Weights of a small transformer language model.
Architecture: RMSNorm before each block, untied embeddings.
Training: a variant of Adam for these matrices, 158M tokens, 9638 steps.
Each number is 128 + 32 x the weight over its row's rms, rounded and kept within 0 to 255. Layers, rows and columns count from 0. Numbers have three digits each. The size before them is the row's rms in percent of the matrix's.

# gate: layer 6 MLP gate, 256x96, rms 0.139, rows 131-152, columns 0-95
# up: layer 6 MLP up, 256x96, rms 0.132, rows 131-151, columns 0-95
# down: layer 6 MLP down (transposed), 256x96, rms 0.132, rows 131-151, columns 0-95
gate131 101:142123129077177133139118161119140140184115093151155072128145149130094104108169070174123155142182162140117188063133183111218142169083197108112090136103090095134157139154097112123159118165146146168090153167159095129163143120149111139168091126098156170067165147108167110114090122109155131096
up131 098:119130100182149132082171144106130104163121152133153175077122168139148140108173065137120177166113110126182105132108155092064099095083141174104129144103173130117180151185129126064167176155064104077139091152096089100167151120082163125094162134139183103123093108154098096099139186122141121136
down131 102:038128139066149133116144140168076105159141042129105144111113134137051135143113125098147076134117143098168118109104181171143142127080115118078141093126123116122162145128105115108122230126067114133145055114152096113128123104094124175088100110168134175186118154106119093169101145110124148124
gate132 114:149081117143069164196129080107103148083135114161145079126093129108171160059097056085174111132140113158108130117138096157114164092119148108109108132131111163178065100121082114104151170143113098149145145183081097197176122114145149146139125110155122164143171126188118083115118198156126126105
up132 108:173110066072118109088165086118152095113133137142097141136140043165099129144187155150156134152117131087060126130111073136085135128095149120114142071154127110118167114195143137088117157132135145146076183120145106113132179132164121137119139122070161087135084127091101138091142136178047088183
down132 105:157139133087119102093196112096109173107155178099105070117179117100125161083203113128080163128090120110078129176146111109117157133134122077136178114145148074136096150141117137095103139157138168137104173160160097085092173100125145175115137122169134117116065119096127144198141095163123039124
gate133 089:144092158082126147084100112130138149092115117115123126113111149150107089141081121127169094090097118151091169139117066154167103073174147140122130183103097119156162162140133070155179105115063102125102152147139148091056125135071189121156156174092103092203137144145170140066131178119152148080
up133 098:136058129160210123145129141085167157098108111172084146108134137156071099146126106117183084102136165128079119115154169134116122065076165137103162108088112073144095129110141082155132150072212117100137067089134188182136151132096137140166130062096115129110122134103094128108122123125144165143
down133 100:160120115126105132134128152180128140172061113071169115109167128137141087060171131132113130193169103104102088150118118089077133200126108136124173115183161162101144130138111167088185154142169152066136140096151127157133154188088120162099127146088125134079162144098096104175124145149163204129
gate134 079:108093148121110103118119124133113128135116127048133153093147109108055100147133169132196070045138157119080159130166135151110179119138117117149137130152164146177132148114101119139140126136131161189122135076158046062097092174083116118152099117070162192113131117124144097082130138195125150117
up134 094:090136092102140178179131130136117145117183141088037085164074127175146114060088149076122164151111141065144144108118146136147110124099158139116137140140130104141111131143137146133166115154156146164079101139088127163084181143081147115121096076120076095154159172119133160121155159160196164202
down134 090:143086110158100144114167115074152142190085084145145094118170099157106084132118156154122139104155159099103112156122142177096115102119105152166118194158164142137120069101172110161097092159147182112107179064179159073137054116138116148099102143130106194128169158125103126146157121149122210111
gate135 082:146088120101130106099148118126158144132130070137065136154156145142129084093151099141093094142106160144168217135147063101074164104111141126136101126063115155155102122106125126162082107050121137125149123102160191154168073180183121125170125138130124129167166055148081098128107090153129115077
up135 091:126139115139140157129140023102135165153109112144177124148151131123165098098146118093145106142086132131087090154088125152133103130113191175130130160076180153121101113169184096123188123115096137080117106177095126083125139061125147077121120115109208132095064105094108122094134107087174071108
down135 094:166148132148119168100141096074106147191050114130103159119098123200109105177083134142164169117092120084072088042150164099079146118114139150177120092093122151090143119102165142172123135164123185099140135086124114124129174110198151166142092146139148116106173116114118169120160138171143148096
gate136 095:135203115088143230127112150116123177184172066144065172121131104147114145070142145135064182123167088140116138123137120106139120131138119153081132140123080140122136095105144144143162176166103111127107085082142163104120143148113087068216132120134076149110166140112109106122104082127096123106
up136 092:107164070140082155083123167155173104161113179114139117138057130160075141080098139180154125080102130067092149096103205130079149176108117086128064091114062111146085116124071131139113131148115139133113088133085141153104145124157126146083175131148091130127159171118136101086118138137193125132
down136 091:149079129082066185094094078111116110132086130163176103153146099089100177103118198157146130144155120130159102112151082151129085077076144155147139147121136115097120137130134106138119112108157119168161139165108059093079165146206109158113134137181149156143112055110109110098163092124079080092
gate137 101:100134149087104135152113072124137154193155110131155152127199126120089160156068128120128117098192077180125185120134089141133077225111147159167162143120105103097156110176132159119188151086166129153124125100061126123105126129143123118128130176153121141140059180144104101134104136193146100112
up137 100:143113145074114099115146113138046123163159122148111119117162159112141147111109091092159113112106142175091100076152145094154099146157139112110078134130146110106111149185110132201074111123153056142108134143048120136106184097116153150121065132086074178167140103162176148094159183156178104115
down137 100:133112213095133131125132097186138136121112161106121096173143113084142158104107174160113083080130110129143129051169156124170081112075150085125095147151104147102047073151098126069160090127184159141129113182116154124135097163159115125150133165150123104096153132152128066065143163135104173151
gate138 084:183200122093141158125122143138146160096096107185115134152211131127119086129127121130131108081167151085077156121112099111121159150114093135093076161157115178194137145086130092191071144165153125119140192112130112087142131168171196158141108151162130163101181094083160117095136154101135144103
up138 085:099099155131092194106160135095123113160123110099144109155139186132154161081075112151083208148151143172079142108079182160098144119145139121164193110105165187152107106135107184084181159189122118145152129129080141137149168114137111095188112151132111098148131117154107118115149132141192096066
down138 084:101143149157124181084138113050137162137082079132142131096118085160093079136097094146131134099184124115039112138107142153077129067103146141158154177163158161149097093109152096154167045105098143138099156087218133108103100146134150111158129165169125137105145111119142109148122172167138153147
gate139 095:101172074127125120152045121134120217161158118111171105172183146153086126134105151118139219052120108086104133110106122097100128144091110150068134122100132158130100123122136131099117101134208160147109175110098192131143150109105118121131149097130119199091137171135089144148107117090101155101
up139 092:096054117130104137145157168149095124117173176078152143142108190113117096151130113121159114153084208148125163112186116090087215178116166105143145102113086122165170144067096131115101115111121140164155158171088140117139133150167116081110178064092100191134116147153113118149097117163123131145
down139 095:085145094128115091146085138110141104149207127131105138134123144111073113133103088151124134099132070122146190084154153156151078160096136199113083147158153133150111108150175173153121036170172199126133157166163152146083101100149062127151150156178101132083150110149120141116125149091088148140
gate140 108:099163145132140104189098139165124150134125156111124125160184155095175035101092105099119129134129119179149090120102109118107109135123186101123067122147119098157162142218129122069116197089149152146113097111072071150171100134131174136089091168179137115088097084097132137122142076150133137127
up140 105:088130149123127115127140105075135178119109161174121073091055098097095142100094165177111162157170129063114202131163135089134156139093093092048143109174136150084125081113120159146151125155183122126086137133106129114125092148202074097109119140125123125105100092177133155130085102102101155174
down140 101:116091151081139145107169117156172119138101108156111138182107167109142087144113070179140156110123076107144145111137133181158110110132104102076112155055160124138120138105075098107108173136117177095119134071127113094117204140123133102157134100074175087183175130101153202207160104139113123143
gate141 108:096102101109123106168108144115100149192124149166101117105153143054152132113142108184086136183148146124133108096110076107134123155183123161086124156133137043141125152194087132127174136094169134103073141128154070180078141142144111119107080067106125109124126122141124160097212119139167186116
up141 101:143083151155127092107153101157158153056126126121179118092140218150162122092130144159132150157159187133120092114141179128149132070162080173097144133128090124170153148092159043142156130150093138120124127177174094121154122124158173162178167113118129082088114072127105131097156167171160092155
down141 099:153082113130168122145155098136123136210077148071119111085169170125164100126129119141160059150137063180120193113130127148175116098105082108127103131174098095120050105164122128139132159103184112125144074155178127107145140132147074153117141136149175146088131110177096167094147161113077159103
gate142 111:114116150136107130170166123176132117085149129142176097130148143113181125172107100122083105061153153086171170094144111135131133099163185150153174131141130142146126092150142139127083133145095147152037123140198152225073104205162108117145132135142154130083122175126074127177109128115127099105
up142 101:116090163138153122146174161168087146122112116100175151134150111059125062161161144120192105108074139141058103123184164101117147148154146142174138129140103140222154173167131122176125160178101126145140126149125083124144112113113134168103131139070154158130126152115108082092150105161130221157
down142 102:082110131071139066153180194184111117077168137080127153167156130117042144091136100149152150132105127179111134097160102153169150145173179128151144124085169134149114097139143132124090186086178148108113098144136156148059128114194112134086142128136161096172119154099146111140117163071135156115
gate143 077:095120123144094120082133168088146122164131152027156189124072167155108107121107132175171176129103143165154158133114129179093149114114175183174155123139112137064125126133096110204099072094114162154121186123083168113104113181134175106162121181123118100127157162113114140159110154154125112106
up143 092:114093178060072148139115157118156125216076122136089125099121193156173106152114064136132156123131154157109153153135147121145155093118098056215193092092129100105173099130112089146089124142114166108175161100093081131148075121133135165143131105145101095164119127122162154129114155153116148164
down143 093:124140138098156082148080071218117153088125141142091182127096156098145158060154185098112110203143152157172121150093144109113093135117116112110127105124167094099153155171104165095157217096099076096119105161081141175132137129107086114110109079129142130127118138097165083150096137114114103168
gate144 121:151135092122118133187148141168127184187161134159111089108103113072128100092091135153142183136188173121092144106149163109063143121133110141111115123150107139161054119129124131100091118136140164114122151140139086161058085184162107175159098171148106174074123161162064099085145097162131146077
up144 115:136134120122091179157144099113093147158096147120143080091145131184133135086122160108114174142144128125087108064146150121114160163140125089162110099164078193079171113146123135124095083171183175143121119122165121102084115089069182117103162094090130175141152175106101100079070127183151194137
down144 117:109111127132117132165138138139128127166088135081174121151123145159088085138136195130141132080149111140111157125114122149127154130141159089110105098211081144095120093131185100165074000084165197127112176098131096082084114108162116127119112133112136157167175122141098143101126110144101123134
gate145 103:128107128081157106149132077150189182121183163189118127152137136120144060119106115099159118100134109061121148124169136175155070105141147155175101176122123144133069085168100115128118157087159092104134059162146139179148124193137190157146088138150128150123166131076148092130146127169137095083
up145 094:124076127155124075167108069116166164158134185093182189106140085132119078128126116117144110155123130146107144110128113138136136113124123159221183112157137146131062117158122080091068171183099136123200139085129058138139070130127143137117067159066118181118114125107137132128123156119109097135
down145 094:129155176125161099136112216181155127159086117113099157154099145200069088124110145138153169169146130128138151066168126121139130111130129181194138123134134066204074130102143126117101123121124227157126156123123096159108157118127072154168116162149132143114149139125120183137137143136070164155
gate146 081:099151142141165106169158074118109130155156105116167107138150159142101114143134157166172133131131092153066077092067108112150084143116133119131160198120129204152166143120081072141164160165150137148138189085133057085116114105081191121137099145077191193149101133158098130131124108156105111132
up146 085:175104087098130148109104125150155138133119116145102150149064113150167144126155143161139152089128161056145085195140084130186136144169063091117152078120093092113122155127145137128108161126119096096110068125161185151165115171113104192157165168157080040135129120062158115172131122120149104148
down146 080:073121110142137106108183117087115162108100131139149105089179183128159114156144078113153139155160077161085118134055139116094136136089174164099147108151128188129169104133157089196142149177153172155127176121125076066103119103153158200135125099129121192124122103114120167135149121095075177106
gate147 112:145099087114086209073155159170168171159168081168114106155113119052115141121127133110106143137164158166144151148124097100140163126134143119121067155147153147166117136083094105107131163170131136141138148157124141203101104145149097160181136114225141098095124097157084138094155082086124109080
up147 101:185112158117118137121166189077131187146135111221136132099094121171136109182151129125128110161124126126155137121149088083160126106123093074123111120102164165037116142116113092158116121141165140161157144087101144160143150121030125137160094132110121119092133137110151163151105236149146141133
down147 099:120174108143154065162152142164052100080141121165151148153143175119120115110117186139137142106128160106081102104131118143125115145158157094138203163177150158141098120150085132119079000137142050122094116112111147126120112104109154115118152161163157123139152149073148130114150077171127131120
gate148 100:106155097124147164154097136123145149134179130165101023109152170126144168057141145106139158091177135136149103100190167089078114118096114163120161106156132146112138149103134115139125133172153169119117087066159127105156082157128119133182139087233125126102082143132090167114105093145154174128
up148 098:122126114162115151152151145113094160145139130164086049121129193104170101099162155172132119133126170154138137100175084070109125141107168136157072085168071124100163180155152098127142148128196128164105096066193182124151161144201160157123098105132126113148137129118100161099160101135101129067
down148 100:095155130134111118119110122232144105117164179122114129136184172155150151146104229109124176092140153139143102157126113087123124147124128134155117148144138103149155102113122150109077000098087169110173134144132153130082100105116152115080149119122161150121165117140071136106101133121112137126
gate149 106:173115126107126089171122171167143122093184131124108097062115158110134131093111154115179116103116096116111110129164118151038096130111090146052157174138097131185082166141120128169042159155085122114114092104138119139080124149159092192130128130177122158145181118157093153155133131143171104079
up149 099:126078161095074106174149126151064085120165128080136163067143160147121055113085113090108092092071075128194095136087151109047142148146143149092151127130153131182101131084109109082082153142146140108151133156084144138154114088133099112097113140111125164116107160134112174089097154154184127153
down149 096:107089093081131107107092218059065106186157156194163164162126114120121131109156145123119139181171112119120048111127130100093155146105150137118142086141120152091076132165104078105141128178140095157112111153143107101164101096181149128123156131124113125080136139102054140094161118076110159149
gate150 097:128133152172123167170080111137124095087140119169156141046112172146153096146170127160128151104153100139157134095122146153173112151087195140206105157124093169132147079133090115092175119161090167127052093132176124126154123134139145121094185159179140137079142105143120149178135089063119163159
up150 094:153064123166163125130113165151091108168121118119097127105194154173147156119152141124140111101117151133157182157173105068139166194115108063111097136045144099169116069129156140168160090099151095122143146113173097157055149146172098095126134101135115156172131165144130154106116102107186080156
down150 097:125129148152186114146167186078127082088037125105141110123119132126138119063081074194127168105143112040119123151131149127141103108124139134164174081133122120122135077076120121088193107142170132171116162127164138097084130142089167128141185099102158142116176199142131114130111146120135165142
gate151 088:104186058122179115192103115106133169106145066119150095176111087109034161085127124126102123135128112079168119127124149144136106101208115067098129129127093185131074118146117092137159158148135149123144139133104076076109089164096112132128088120084154153089130162138111080149103107108086144161
up151 097:141151139103064141116155129089122118101112093121109171140072099103071094118054120134128213122102117049118119126095094154086130122147127140168137128095103167126134113212169143111192164139120186134107139145085106186152103130089117130122094154123101064119135139133123147139100202114168173103
down151 096:115142174142180168147103114130089164140120106126187123154195146203126143153088208149129146126149165114127159089188153152117114095079166181087093122175117110117103096132136142163112131133165175087111161147206165159109112117156167144121088097202112159128121117177139131132147102122070118108
gate152 094:186121111137134169129113072163187099144129126136171098136059188106088131140114128102095090089129146112142137116066134157118096160138088117062123133093068168112080071111087109139167148164159128104163186150119150091115126090049128178112161078120138147115122107109066093164113160113109153131